Weights of a small GPT-style language model, trained from scratch on English Wikipedia: 8 heads of 32, untied embeddings.
Each number is 200 + 30 x the weight over its row's rms, rounded and kept within 0 to 999. Layers, rows and columns count from 0. The size before them is the row's rms in percent of the matrix's.

# layer 8 attention output (transposed), 256x128, rms 0.388, rows 98-159, columns 96-127
077,196,216,233,175,221,176,197,204,170,178,202,197,211,215,237,238,194,208,232,228,140,185,167,220,226,215,195,164,162,129,196,161
067,229,202,226,247,179,225,154,221,250,219,207,218,194,177,225,158,207,176,221,254,194,227,189,210,164,183,232,207,202,188,190,203
076,197,203,225,159,227,172,229,213,204,202,262,165,218,183,169,164,198,177,211,210,226,222,243,202,181,192,146,176,204,170,202,193
078,182,188,190,195,188,233,223,193,230,251,186,248,162,198,195,144,161,184,147,217,205,148,220,214,248,154,218,223,254,203,163,213
078,264,195,160,251,195,181,177,157,162,201,179,199,174,240,167,162,201,159,222,188,182,197,182,182,173,163,284,166,192,187,204,203
084,268,216,191,197,208,191,181,196,207,186,219,182,226,242,166,178,218,195,165,208,203,207,209,233,195,195,171,160,185,166,186,235
081,221,210,290,188,219,168,184,198,187,140,238,193,200,178,213,196,213,205,175,204,198,181,215,209,197,190,200,194,195,224,192,198
085,196,211,245,184,179,226,206,205,177,206,221,222,257,185,169,244,152,211,181,242,231,234,203,181,201,189,180,252,213,224,168,177
074,236,209,234,191,142,202,231,221,197,191,167,203,197,215,206,209,195,173,212,168,124,230,215,193,221,244,196,202,234,191,215,181
082,149,183,188,209,199,159,166,200,185,207,221,184,211,203,236,165,203,219,165,199,208,188,241,248,227,243,237,129,154,191,213,237
075,176,219,166,254,155,224,202,203,225,227,224,156,179,210,236,178,225,184,206,207,175,272,213,187,151,179,180,200,187,210,215,118
085,208,223,162,179,160,194,108,195,205,191,152,163,224,177,192,246,190,205,153,244,167,180,218,198,220,154,184,155,196,210,290,203
088,208,131,182,209,181,188,193,207,222,190,171,170,191,152,211,244,250,216,237,189,143,276,202,190,157,199,219,98,206,201,229,178
073,184,212,198,140,210,209,212,205,236,133,237,187,251,239,200,214,182,160,188,168,192,202,260,174,188,171,137,188,215,166,157,142
083,159,241,241,217,224,213,169,241,238,176,189,237,230,176,249,192,221,225,198,207,176,153,229,207,217,235,194,153,186,218,188,238
081,201,158,180,174,203,189,195,221,211,183,194,186,206,222,188,110,118,186,220,177,164,233,247,178,234,207,241,194,202,177,147,169
078,252,218,184,198,213,218,208,192,166,176,207,217,238,212,192,193,194,164,262,169,207,271,186,226,212,170,165,167,224,237,250,213
075,177,194,190,190,225,161,192,292,203,167,212,223,153,247,199,168,211,167,197,226,155,168,213,236,237,226,191,196,230,188,144,199
075,234,218,161,201,167,193,179,203,260,199,215,183,219,198,169,244,267,198,187,216,259,173,181,135,205,198,224,224,148,213,182,194
079,185,182,213,218,201,164,256,229,199,253,202,210,197,214,247,139,141,211,229,205,172,172,209,177,207,175,169,237,209,210,173,204
086,143,216,203,133,205,175,213,201,191,210,200,190,257,164,129,195,184,240,174,173,169,213,221,199,169,178,221,188,191,157,234,160
081,172,176,196,194,169,187,205,147,214,216,210,146,245,231,221,159,153,179,196,236,205,241,188,193,183,181,202,233,204,164,213,224
087,220,180,236,198,241,182,219,183,161,211,228,187,191,217,166,197,118,183,216,194,177,218,170,203,179,165,145,234,234,223,191,201
084,154,204,155,197,218,186,241,214,237,227,217,173,225,184,251,134,236,197,143,215,184,205,229,199,173,227,123,223,193,219,218,213
075,180,243,224,197,201,202,167,205,191,178,167,207,180,233,201,226,214,171,199,210,259,168,232,221,207,197,150,213,256,235,184,201
078,225,173,201,177,153,202,221,192,209,175,203,226,167,184,208,163,220,214,186,223,241,213,223,182,212,218,214,211,132,151,172,225
084,199,200,175,177,179,297,239,196,169,188,165,253,187,231,149,227,214,193,154,188,190,212,208,243,215,183,126,182,185,225,183,217
084,169,182,223,202,214,177,172,203,158,206,208,192,193,262,222,176,218,182,206,145,233,154,197,186,152,181,215,144,188,213,182,168
079,221,221,200,220,227,187,203,201,258,203,239,204,220,157,180,182,230,136,200,211,213,219,204,222,217,239,171,164,172,210,261,161
085,210,209,190,166,177,208,201,229,200,143,158,203,228,173,189,194,158,225,225,155,219,239,145,228,202,232,170,203,190,209,203,242
092,180,251,210,164,223,209,208,215,148,213,249,193,251,144,194,116,189,221,175,174,162,275,209,164,153,253,143,222,181,169,246,181
104,202,183,241,152,206,174,208,206,161,229,194,172,169,220,237,184,160,188,182,204,226,216,207,148,210,162,225,229,226,234,185,218
093,229,185,161,155,190,224,203,235,221,204,180,198,198,202,247,187,192,170,168,208,205,252,154,198,169,274,219,181,188,235,218,195
104,139,252,250,194,175,215,144,226,219,232,208,222,205,151,217,213,240,237,191,145,224,187,193,146,233,157,235,132,158,205,235,236
092,213,176,206,214,203,208,171,204,224,195,207,191,176,192,192,295,139,162,232,210,150,268,229,217,181,209,191,186,164,208,163,215
088,188,161,199,170,152,241,222,252,164,202,217,200,213,188,184,223,140,222,151,108,213,248,164,184,178,176,153,192,219,191,195,170
093,219,185,140,189,223,188,195,197,192,185,218,150,190,228,250,196,309,204,180,225,185,253,174,269,191,242,207,221,225,162,216,189
095,196,157,241,160,186,210,189,169,206,206,188,184,173,171,220,196,235,245,209,194,186,220,173,191,179,190,178,257,220,225,259,213
099,120,254,272,220,173,184,163,139,171,232,214,183,196,167,257,217,207,161,165,195,204,158,230,183,186,201,175,193,186,212,148,213
090,204,218,216,194,242,190,217,208,228,189,210,167,166,171,132,178,207,199,205,196,214,256,239,183,185,189,193,139,231,217,210,167
100,198,185,230,179,200,224,250,207,183,158,184,228,208,233,228,203,164,222,194,219,200,216,236,170,165,187,242,227,230,215,233,234
096,185,154,221,189,230,192,188,189,183,120,206,221,221,187,168,219,147,200,208,237,208,193,194,172,221,128,125,174,173,219,272,191
101,238,215,196,185,186,204,227,226,256,228,218,199,170,197,201,287,152,135,158,188,254,237,197,175,169,198,194,234,207,187,188,205
114,228,194,221,188,217,233,176,169,163,178,201,234,229,229,262,111,213,185,173,245,238,178,225,214,189,206,196,176,160,224,235,211
099,242,187,209,162,186,176,161,200,258,172,191,217,190,197,163,204,193,173,167,180,178,211,186,226,199,248,228,171,174,232,225,213
088,208,213,163,234,219,136,235,181,193,200,198,155,144,228,171,147,239,208,157,179,219,147,192,198,188,204,217,164,221,154,192,214
093,213,197,194,248,186,224,229,191,174,145,190,186,243,254,207,269,203,172,195,236,209,150,182,182,176,207,253,237,253,206,233,205
099,169,204,228,179,105,186,252,224,185,199,165,232,243,201,227,239,164,152,209,189,200,155,213,207,187,214,214,212,235,221,196,192
091,253,218,188,222,178,217,181,227,246,219,211,168,216,234,152,177,164,186,239,236,177,220,217,190,164,236,168,195,188,281,230,213
096,239,137,196,254,210,198,192,187,212,194,154,160,204,171,251,170,183,208,153,221,209,233,170,192,170,237,195,227,196,194,220,218
101,163,189,188,151,154,218,231,167,216,241,177,199,214,208,159,156,220,224,222,193,165,178,195,200,206,168,211,205,247,194,179,207
096,203,174,189,283,188,188,219,204,205,180,190,205,236,155,209,194,209,215,231,205,215,276,193,206,222,185,239,171,196,206,230,181
110,235,211,197,219,182,226,242,199,202,128,238,232,185,170,204,165,224,175,252,209,229,199,184,187,165,186,137,238,193,226,189,168
088,200,208,177,190,180,199,176,173,181,183,245,211,150,245,209,166,145,217,226,187,264,158,225,198,198,179,231,248,183,233,204,215
107,159,182,214,199,202,194,239,170,182,184,213,193,182,132,261,224,237,180,201,166,178,137,234,224,231,165,164,220,214,169,186,181
089,203,179,189,213,132,196,210,244,201,224,263,209,209,181,197,200,178,190,203,243,139,197,204,191,158,261,166,214,213,200,235,137
096,212,253,121,204,232,217,232,240,173,174,180,167,162,225,177,219,235,185,187,184,185,201,201,157,179,178,173,148,198,215,265,170
090,220,239,237,196,197,179,134,181,223,219,204,199,227,204,217,176,204,239,262,187,178,193,209,170,222,250,214,161,175,143,192,164
095,235,192,153,178,157,181,171,177,215,233,200,229,257,191,193,200,193,223,179,186,206,213,189,173,188,208,169,179,171,204,208,225
089,232,154,217,166,198,125,225,171,171,172,212,277,233,208,137,199,144,237,220,212,192,191,178,229,199,242,174,226,157,182,159,200
089,168,166,184,188,179,178,245,183,169,209,236,205,181,264,190,171,193,220,263,172,196,187,134,185,183,222,178,232,231,254,208,176
094,269,196,175,229,181,189,217,205,207,219,191,206,197,247,181,168,141,225,260,179,205,159,210,186,207,180,219,236,208,245,194,212
# layer 8 attention value, 256x128, rms 0.429, rows 99-159, columns 96-127
074,244,201,216,193,204,190,218,191,212,178,249,207,168,173,132,196,216,196,187,235,162,161,191,175,213,235,211,208,168,200,203,211
082,233,153,236,246,188,249,193,229,217,209,265,200,192,225,186,240,164,223,190,223,174,161,203,172,177,230,170,203,210,222,196,195
079,245,210,190,238,239,184,203,185,202,187,182,181,256,174,170,230,177,219,203,140,183,205,173,125,171,191,160,241,164,191,201,216
086,171,213,167,182,192,200,215,214,215,213,207,213,185,175,155,219,188,206,192,166,185,173,173,168,224,206,221,250,175,204,201,247
086,191,241,223,201,192,228,228,227,212,209,185,224,205,184,213,195,169,180,255,195,218,162,175,226,202,205,188,188,168,175,213,202
092,211,225,198,228,193,230,239,237,178,215,218,217,226,197,234,240,204,210,178,212,273,203,174,191,221,217,205,187,231,229,177,131
080,246,191,202,253,165,155,228,220,230,175,190,224,189,227,253,187,241,227,223,168,231,153,237,178,218,157,235,185,244,192,207,169
079,161,169,193,214,202,228,176,145,271,188,241,191,240,180,206,210,190,263,186,195,202,202,238,230,189,206,247,207,149,195,197,190
080,160,233,182,199,205,249,244,193,202,220,192,187,174,242,161,220,180,190,183,219,183,185,219,211,210,205,205,232,185,179,185,234
084,140,220,219,175,213,154,134,192,176,158,198,193,245,196,230,265,250,223,217,201,237,169,223,242,217,213,213,146,205,212,261,197
078,180,140,207,192,241,186,230,208,218,207,198,259,195,181,226,149,194,235,196,187,188,288,211,173,168,241,209,222,164,197,228,209
092,237,244,236,164,200,181,211,167,198,218,208,188,182,196,202,134,225,160,212,180,207,213,201,236,227,224,217,221,160,242,222,199
077,235,185,203,180,229,192,102,192,200,186,229,209,206,194,185,216,179,198,213,203,199,175,186,239,235,213,234,213,201,213,226,195
083,238,134,164,174,207,207,205,187,139,212,214,170,203,221,178,193,173,215,173,249,168,280,190,250,205,156,193,257,203,259,238,219
080,221,215,194,204,167,218,190,187,206,218,195,270,223,181,159,242,218,235,240,198,144,168,168,179,180,205,199,179,175,197,230,179
085,202,167,200,167,195,142,192,187,193,129,220,210,202,206,246,153,173,241,204,244,220,212,182,209,220,235,153,209,179,219,163,177
078,191,199,213,158,146,166,181,162,188,200,162,144,228,191,229,209,217,246,211,137,167,220,168,241,211,167,200,193,135,242,231,179
079,183,266,206,185,235,182,220,221,169,146,178,238,180,223,197,205,238,194,237,179,200,179,230,241,215,240,213,147,231,182,199,221
083,206,224,220,196,254,197,188,238,201,235,166,153,186,181,210,224,185,221,142,214,213,168,158,162,201,186,187,235,228,231,213,225
091,254,193,208,242,209,232,179,187,192,192,176,256,159,192,248,183,194,220,215,177,170,240,152,174,251,189,152,198,255,220,170,221
090,223,202,209,164,186,234,222,287,106,223,165,245,214,213,186,223,171,280,224,163,177,110,219,211,210,239,211,174,168,181,193,183
085,158,220,174,221,168,240,191,241,232,186,198,255,175,175,204,152,218,288,180,175,245,190,154,136,165,246,213,186,189,171,201,227
091,204,182,219,164,221,221,201,216,170,196,144,195,223,185,226,216,186,188,205,179,228,235,186,150,198,234,160,212,217,184,191,228
081,187,156,190,173,166,192,205,190,194,220,230,148,191,215,234,157,205,210,172,192,173,246,176,210,147,189,217,227,222,229,146,172
085,205,267,192,217,211,198,186,207,196,179,126,204,220,172,180,184,218,234,201,216,176,176,278,229,184,201,251,181,271,232,164,167
089,156,215,142,220,238,207,202,158,239,201,262,194,210,190,189,219,131,217,187,271,249,215,229,229,164,205,168,182,231,166,230,191
084,220,225,194,170,195,136,184,255,257,207,198,167,203,197,204,195,211,181,222,196,161,183,174,193,209,144,191,247,281,200,198,192
083,168,183,157,140,170,237,183,183,202,168,203,176,194,191,249,183,192,165,278,170,175,199,244,169,135,232,221,254,197,169,180,196
094,197,161,186,192,162,221,202,199,192,214,197,230,190,206,182,240,260,173,168,199,180,202,192,142,214,232,229,186,210,212,206,208
086,219,176,240,226,206,241,212,167,219,199,176,165,217,217,197,253,195,194,205,253,258,181,251,243,263,209,190,218,148,259,170,249
112,175,179,160,180,155,225,165,184,236,175,187,181,167,202,228,201,241,204,193,196,208,168,208,221,226,228,234,188,178,183,185,196
091,181,210,159,268,185,160,210,219,193,215,202,173,218,196,158,181,200,199,229,119,179,162,236,193,196,197,196,225,221,231,212,210
099,216,197,134,202,201,106,173,159,182,212,187,213,220,163,158,230,167,153,227,201,217,223,205,180,200,195,194,204,220,207,221,171
091,193,202,165,117,197,207,198,232,186,210,177,205,193,218,154,188,271,189,196,152,262,140,205,167,235,210,219,203,199,234,226,154
095,176,210,154,161,195,173,193,172,187,176,215,207,237,224,207,197,251,197,218,227,256,134,249,241,217,212,194,231,229,198,214,251
098,187,215,242,258,270,194,197,210,190,144,153,244,219,207,188,228,187,204,212,161,224,149,186,165,201,173,178,213,237,236,169,154
093,241,234,211,194,220,195,225,210,216,200,235,205,232,198,163,199,142,243,182,148,183,166,202,224,185,234,179,193,193,213,167,173
104,224,177,207,181,167,258,191,287,185,189,198,222,225,204,194,179,186,207,222,157,212,240,205,172,160,189,171,192,155,226,206,138
090,214,170,182,193,233,247,180,161,213,241,201,277,244,191,262,206,184,226,198,209,179,206,222,278,179,223,234,241,207,194,200,235
101,152,191,179,209,217,207,161,168,142,210,144,185,217,211,172,196,150,136,210,210,197,213,198,228,177,256,175,167,150,169,192,192
098,203,227,214,232,228,209,255,199,227,217,193,187,160,229,152,233,214,208,210,243,188,255,186,198,231,256,228,190,224,155,159,214
102,199,157,235,181,219,176,164,192,152,209,231,192,239,208,184,170,208,232,218,193,208,177,250,219,242,151,195,167,231,215,209,201
100,165,195,206,215,208,201,206,175,245,168,218,132,215,170,172,274,204,228,156,186,201,191,130,148,184,192,192,242,192,171,211,174
097,161,176,152,201,239,162,210,214,155,253,158,202,245,207,236,209,230,225,249,214,247,223,201,149,220,210,185,205,177,149,228,147
099,231,229,189,164,242,218,202,204,181,173,203,308,194,199,218,141,192,215,192,213,169,216,195,200,169,196,220,182,218,209,214,208
102,148,219,210,92,210,181,184,201,254,208,190,236,180,171,261,164,182,188,157,184,227,210,186,181,201,228,210,187,181,200,126,229
098,229,182,177,191,214,172,205,209,194,228,262,214,128,202,202,220,254,221,202,213,248,170,192,202,205,172,169,160,166,195,174,213
098,207,181,228,170,195,222,180,213,196,217,150,184,161,167,185,208,217,258,234,174,193,228,188,216,178,180,213,172,250,188,198,210
099,177,186,172,133,216,199,180,156,201,155,215,206,216,198,163,198,158,212,250,200,187,188,182,214,237,197,201,213,256,230,178,200
102,229,224,248,223,250,229,163,158,166,140,207,190,190,196,220,212,185,173,185,192,164,213,162,200,206,208,247,176,186,154,161,234
104,230,216,171,193,229,191,241,215,212,217,133,174,200,209,165,183,177,170,159,191,198,191,225,185,136,204,164,246,191,186,152,144
110,180,270,263,203,229,204,237,206,201,225,198,149,211,198,136,213,128,221,169,200,142,236,220,182,221,180,162,168,144,206,191,196
096,208,203,238,252,226,169,206,194,238,224,176,244,221,222,180,193,243,210,147,189,133,229,166,188,229,176,193,156,172,179,226,166
107,264,256,202,225,158,212,208,196,211,170,172,183,195,236,172,165,175,221,197,219,138,190,174,170,205,260,189,169,156,218,207,219
095,207,233,239,148,188,183,215,174,163,201,147,155,160,207,225,171,214,174,199,198,240,215,210,214,232,210,221,256,212,194,176,221
098,238,172,187,250,205,237,225,172,236,223,197,232,209,172,188,170,244,199,192,251,189,223,226,193,212,201,199,182,180,227,174,282
092,167,206,184,194,203,203,183,170,257,214,161,175,209,204,215,231,200,169,137,185,212,174,195,157,216,204,232,236,221,240,174,191
099,209,182,184,222,221,220,217,236,172,183,207,209,172,213,217,221,246,157,195,219,246,190,203,243,200,219,179,188,271,196,164,214
095,199,251,196,198,186,263,212,156,198,224,216,167,154,241,195,211,249,154,194,190,279,224,188,265,203,151,218,182,202,226,198,197
084,236,217,213,201,208,213,151,208,215,232,253,146,232,167,138,161,177,200,172,245,182,207,167,222,225,159,187,215,145,198,188,261
095,129,169,191,152,174,197,164,248,187,205,221,165,216,204,188,210,241,179,187,243,228,214,182,227,147,176,189,167,241,157,191,178
# layer 8 attention query, 256x128, rms 0.332, rows 128-173, columns 96-127
049,174,192,223,235,240,186,229,204,242,182,200,202,163,233,185,250,236,162,163,209,166,129,151,204,196,219,216,186,206,237,202,164
056,218,200,177,180,260,176,223,188,212,150,188,188,181,198,223,240,222,146,170,187,212,208,187,163,207,204,189,201,172,181,146,172
064,163,210,228,194,155,162,146,205,193,176,210,181,191,209,206,220,157,186,239,152,198,248,182,166,235,225,169,174,219,194,182,203
054,195,216,217,204,201,174,201,186,124,166,187,165,194,159,267,207,164,182,239,157,176,210,183,206,178,216,245,193,217,210,202,169
072,201,213,193,191,226,198,160,211,277,176,189,198,194,208,213,218,188,200,225,206,186,190,224,207,205,219,205,178,218,195,118,185
075,199,202,233,151,158,181,198,192,156,214,177,163,224,175,229,243,137,198,175,125,220,222,195,181,263,242,192,150,183,196,218,223
082,213,194,199,243,194,188,181,155,179,218,211,238,152,225,205,115,226,185,226,216,205,203,177,192,181,226,212,171,177,208,260,186
070,233,170,239,202,267,229,190,219,260,188,150,248,216,225,174,153,232,226,221,246,144,196,234,200,211,199,229,198,145,228,209,191
092,197,180,180,257,226,201,202,203,252,203,239,212,166,230,154,165,267,203,188,242,199,174,168,206,126,219,281,218,213,188,215,195
089,197,201,202,190,208,177,179,219,223,158,202,195,214,200,199,201,148,198,226,197,267,161,207,189,233,210,241,241,210,146,137,206
083,190,186,141,197,191,224,191,180,138,257,181,266,224,239,196,204,234,242,195,184,232,206,233,255,247,156,205,229,216,184,226,236
087,146,220,218,183,247,243,158,198,237,177,170,180,197,182,189,287,215,203,204,195,166,174,178,204,221,185,190,192,203,239,178,204
118,165,210,170,190,205,225,213,202,189,224,213,212,161,229,214,136,297,213,167,188,178,216,145,208,176,243,208,147,178,264,205,186
090,178,166,183,185,224,165,191,182,186,230,173,250,198,237,239,186,195,224,207,190,175,201,191,232,207,219,208,168,160,188,240,214
099,225,265,173,205,174,222,174,212,223,262,236,185,165,239,190,148,187,175,190,179,216,158,205,173,117,230,295,176,215,210,226,187
096,194,151,216,205,216,177,189,197,193,160,243,186,189,218,135,144,176,155,166,247,211,211,149,216,203,199,211,209,200,165,179,226
109,223,246,235,189,185,186,257,267,223,191,189,203,208,138,175,279,129,208,226,186,200,170,252,169,180,149,189,226,163,183,191,176
098,233,240,227,225,184,160,208,174,241,203,185,164,186,169,177,250,188,227,234,188,210,133,212,174,178,183,232,234,183,163,182,206
093,170,237,192,210,193,198,145,128,155,235,215,165,168,205,196,160,199,228,193,260,208,182,177,227,178,211,257,194,193,204,167,239
116,207,192,192,235,203,197,180,192,193,198,244,173,194,124,144,216,227,208,168,227,188,155,208,214,188,210,211,214,224,175,169,217
131,193,220,172,181,227,240,170,177,216,235,191,232,174,208,193,220,195,187,193,214,226,180,179,233,225,155,202,213,223,177,272,240
128,206,196,175,173,171,198,178,226,171,159,220,220,225,197,184,228,185,191,191,180,234,214,176,166,147,178,212,218,221,197,254,209
131,215,112,238,225,251,188,230,173,170,182,219,230,212,204,204,205,180,206,204,220,199,199,223,239,176,139,213,228,193,172,173,196
137,229,233,180,178,230,212,147,211,202,204,198,198,192,231,263,253,175,171,175,187,195,177,199,230,207,237,216,158,173,152,205,232
135,195,208,196,193,203,175,206,236,198,211,214,208,269,159,173,194,259,210,122,229,188,202,214,194,210,212,190,208,192,220,220,216
142,290,175,226,238,191,166,189,198,178,208,226,176,207,193,158,199,225,195,227,224,235,206,155,202,180,184,197,125,165,251,141,159
115,115,217,226,214,189,214,199,169,174,237,227,155,206,192,174,184,222,228,222,140,199,189,203,219,243,233,227,177,205,208,211,197
130,230,188,243,206,207,223,245,162,206,167,189,214,176,217,224,213,211,153,175,184,184,161,189,214,179,225,199,180,203,215,255,168
132,175,204,167,130,205,211,260,208,213,218,179,261,195,226,221,157,218,277,246,193,153,221,209,235,232,191,186,220,201,166,231,191
137,160,197,144,264,175,221,209,164,189,218,232,192,193,155,183,217,209,233,198,217,178,216,161,184,181,192,226,171,166,226,184,233
139,173,217,239,203,116,232,198,192,216,225,208,229,207,171,212,163,201,156,219,173,212,231,183,143,150,228,196,222,175,197,209,223
136,201,184,200,192,130,212,240,181,195,221,213,145,220,200,178,150,181,171,212,198,183,189,170,219,194,219,204,182,203,210,230,201
085,205,175,171,194,239,183,222,211,188,137,145,194,180,229,189,202,195,232,157,199,267,226,187,231,232,196,163,235,195,206,204,163
081,214,208,253,191,183,125,162,198,176,191,223,216,190,168,234,162,199,181,224,235,243,226,179,172,183,224,203,189,170,194,221,244
098,222,164,152,190,254,245,220,198,220,196,164,228,199,251,170,218,167,220,188,181,194,178,218,209,206,174,215,228,202,172,207,176
089,168,177,177,188,211,192,233,196,236,148,161,202,187,207,192,198,210,228,210,230,230,241,183,232,237,247,210,217,183,239,190,129
099,222,151,168,197,217,198,235,162,198,201,196,243,187,247,181,211,143,203,186,195,203,164,213,222,212,124,235,251,211,166,205,198
094,200,148,188,206,248,217,229,169,282,183,161,244,239,221,181,165,196,209,213,219,188,226,207,226,212,227,217,245,190,206,119,156
100,213,141,181,226,256,217,218,162,257,198,208,249,223,248,148,185,177,210,189,251,191,189,202,192,207,147,247,256,224,182,158,207
093,189,232,220,189,176,236,161,216,278,205,155,208,216,180,211,183,222,216,190,217,190,224,234,178,217,213,178,190,180,214,100,171
104,229,237,223,172,207,232,188,215,260,201,191,179,251,176,194,187,179,207,225,185,178,196,239,188,197,248,191,157,155,224,145,187
087,225,230,229,218,201,159,195,202,134,249,203,154,209,163,226,174,254,190,211,147,190,206,194,213,213,259,188,167,195,225,272,181
085,224,140,150,140,179,196,239,207,160,188,208,259,216,248,185,167,153,197,204,184,199,210,179,208,209,241,221,217,179,212,261,195
092,210,180,180,226,229,209,152,192,206,196,234,231,233,200,180,190,184,263,229,226,215,170,179,198,234,187,256,171,168,203,155,258
067,179,241,179,203,196,211,164,211,249,182,194,253,207,200,213,203,165,228,228,225,235,154,230,200,178,233,183,220,155,181,162,207
087,201,213,190,172,134,156,229,255,238,230,173,182,182,172,224,188,183,168,245,140,152,162,230,183,158,252,178,247,222,192,218,138
# layer 8 attention key, 256x128, rms 0.315, rows 128-172, columns 96-127
059,231,215,214,243,183,227,231,164,189,196,227,190,205,192,174,144,173,189,196,176,248,216,172,210,174,224,242,180,183,171,183,217
079,182,238,189,204,210,154,185,196,237,231,192,189,198,203,210,152,158,220,203,239,146,178,200,215,176,235,289,214,202,212,207,198
063,241,166,191,221,235,224,229,185,228,171,247,187,187,219,167,224,267,152,236,203,208,169,223,207,215,195,161,287,201,190,146,179
067,188,228,177,189,182,273,180,249,186,259,183,194,160,188,96,189,182,161,206,192,257,159,216,215,216,239,186,135,174,197,213,194
071,167,184,176,251,162,191,159,194,193,199,256,208,216,224,173,232,219,225,190,150,185,154,225,249,182,218,224,227,166,209,246,168
079,183,210,165,245,150,209,221,263,275,196,224,204,185,190,205,197,194,180,244,210,196,198,263,196,203,164,205,152,223,199,181,180
078,194,157,171,154,251,208,217,153,193,186,187,226,213,222,232,174,206,212,201,220,222,201,190,187,195,194,216,241,266,190,184,212
069,189,208,171,168,216,160,170,181,143,213,231,207,145,214,208,154,197,193,198,223,148,202,208,242,222,189,166,236,212,217,208,197
080,187,189,190,122,197,195,185,185,147,230,224,218,209,243,173,213,176,191,216,158,171,178,182,221,259,172,269,152,186,249,190,201
086,196,159,227,179,152,211,192,214,213,162,202,215,247,209,185,230,206,170,187,144,206,210,200,152,212,189,176,216,178,201,169,158
079,215,208,177,189,197,228,198,219,184,179,138,193,193,241,183,212,212,220,168,178,206,216,216,233,230,201,190,198,239,200,167,248
090,217,267,206,201,146,200,226,218,205,231,184,209,216,153,157,195,179,175,179,193,175,205,199,178,210,160,171,222,194,202,187,205
099,234,198,190,236,240,234,205,143,177,193,206,217,208,242,184,195,275,181,150,217,144,208,220,233,227,216,224,197,232,188,228,235
075,121,210,237,160,184,205,201,264,217,163,215,178,161,195,200,204,214,188,192,161,117,222,203,216,239,165,163,163,187,197,211,182
093,222,208,194,145,185,219,215,194,146,238,191,180,219,283,248,225,202,199,198,194,226,193,273,164,223,204,235,161,209,180,228,202
103,191,223,173,181,201,180,213,174,180,191,186,188,217,169,196,177,191,185,185,173,217,189,201,180,139,191,151,212,182,150,190,207
124,204,189,214,114,178,197,217,259,217,205,172,182,228,143,166,209,158,132,224,197,204,206,311,162,172,145,164,164,185,175,220,145
100,187,237,209,189,170,134,231,210,193,269,227,218,194,162,191,197,188,204,244,161,213,164,202,134,158,196,238,249,131,213,160,165
118,182,266,191,222,179,177,176,184,197,229,186,163,221,189,199,171,137,221,225,271,226,214,194,200,216,210,217,216,190,184,197,176
142,245,197,202,215,169,231,165,171,212,194,219,173,229,164,170,188,181,219,178,239,179,218,203,202,174,186,192,206,182,196,171,228
132,166,201,232,193,246,209,185,190,268,243,176,229,164,196,195,204,203,179,201,234,222,158,171,229,242,186,161,222,239,189,278,277
137,198,177,177,232,191,185,175,225,187,190,219,220,213,216,199,221,224,209,197,155,228,170,160,169,177,177,208,209,179,196,275,188
129,188,113,224,229,241,229,179,176,159,201,198,195,233,200,209,219,164,192,236,219,224,206,211,192,203,125,232,223,220,169,187,206
153,236,232,184,196,200,180,189,199,185,220,161,180,156,209,241,275,183,170,182,180,179,205,241,231,216,209,187,180,195,162,200,225
151,181,225,219,169,213,179,202,195,210,206,204,183,248,147,198,221,207,207,130,258,188,191,227,207,233,200,195,177,178,192,233,190
147,291,153,211,241,234,205,192,182,199,239,224,211,202,195,159,216,196,203,194,236,203,172,169,178,190,198,220,137,197,249,137,192
137,135,211,212,215,177,200,222,171,181,261,196,196,246,194,175,206,212,206,214,176,226,160,192,229,228,255,233,157,193,239,215,164
142,212,189,253,207,181,198,224,209,220,192,152,264,219,196,208,190,213,149,186,187,184,157,198,216,195,199,192,155,236,187,259,184
148,183,212,167,150,211,206,226,177,193,199,182,259,172,212,247,212,195,275,222,152,185,221,170,213,195,180,171,182,238,194,207,230
165,177,179,157,235,207,193,240,222,187,222,239,171,202,178,200,268,200,197,228,269,170,212,220,236,163,169,201,191,190,215,218,243
139,187,222,232,183,161,189,210,193,187,190,154,212,206,175,194,154,176,183,224,210,255,218,244,177,206,193,203,180,186,178,205,240
144,200,199,188,193,138,232,230,196,197,230,192,145,222,227,190,163,193,199,182,229,175,165,177,230,181,203,190,192,272,264,220,208
072,213,197,199,207,211,195,176,176,262,255,159,230,237,179,225,155,228,172,165,197,190,179,170,155,221,183,207,205,190,177,203,168
063,179,226,246,166,226,179,309,215,169,171,164,199,256,185,186,212,196,146,189,195,127,187,219,239,200,198,180,229,252,146,253,226
075,222,187,133,201,200,234,154,166,249,230,186,222,219,205,191,215,203,176,160,195,250,166,188,211,213,185,186,213,171,230,186,183
062,221,179,232,151,218,176,236,194,188,184,196,258,250,209,194,210,238,150,158,181,184,193,191,184,187,170,170,221,201,163,207,174
083,200,206,114,200,193,232,156,197,224,249,177,200,142,215,182,186,190,186,163,245,249,161,186,191,216,175,200,210,185,218,175,200
054,241,166,204,228,235,197,214,196,226,192,204,255,272,222,194,204,174,182,153,145,187,227,225,172,195,132,185,243,216,196,162,184
063,209,165,147,244,184,206,186,159,271,182,200,196,214,216,181,161,190,185,173,193,195,177,221,197,197,145,177,271,205,197,143,179
080,172,222,243,222,191,182,244,233,221,193,196,187,207,181,205,208,248,225,254,181,122,206,195,234,161,241,216,207,236,173,198,199
096,183,182,257,192,221,189,244,232,198,192,196,199,196,171,224,198,217,209,229,206,176,238,210,192,188,236,241,219,204,173,224,203
061,221,201,215,230,176,199,187,190,131,225,193,152,167,203,218,212,245,213,212,175,200,182,157,193,203,254,190,202,190,223,243,204
087,211,229,166,188,179,200,157,192,217,170,195,188,219,204,191,178,161,184,179,184,211,172,205,181,245,174,161,187,189,210,198,211
073,142,194,191,200,222,187,231,202,204,194,206,213,206,188,204,201,236,253,264,167,163,210,192,220,245,221,217,205,239,163,215,225
084,182,195,220,161,211,210,247,235,216,188,200,217,214,171,216,194,228,226,270,187,164,218,220,188,176,263,221,200,187,155,231,212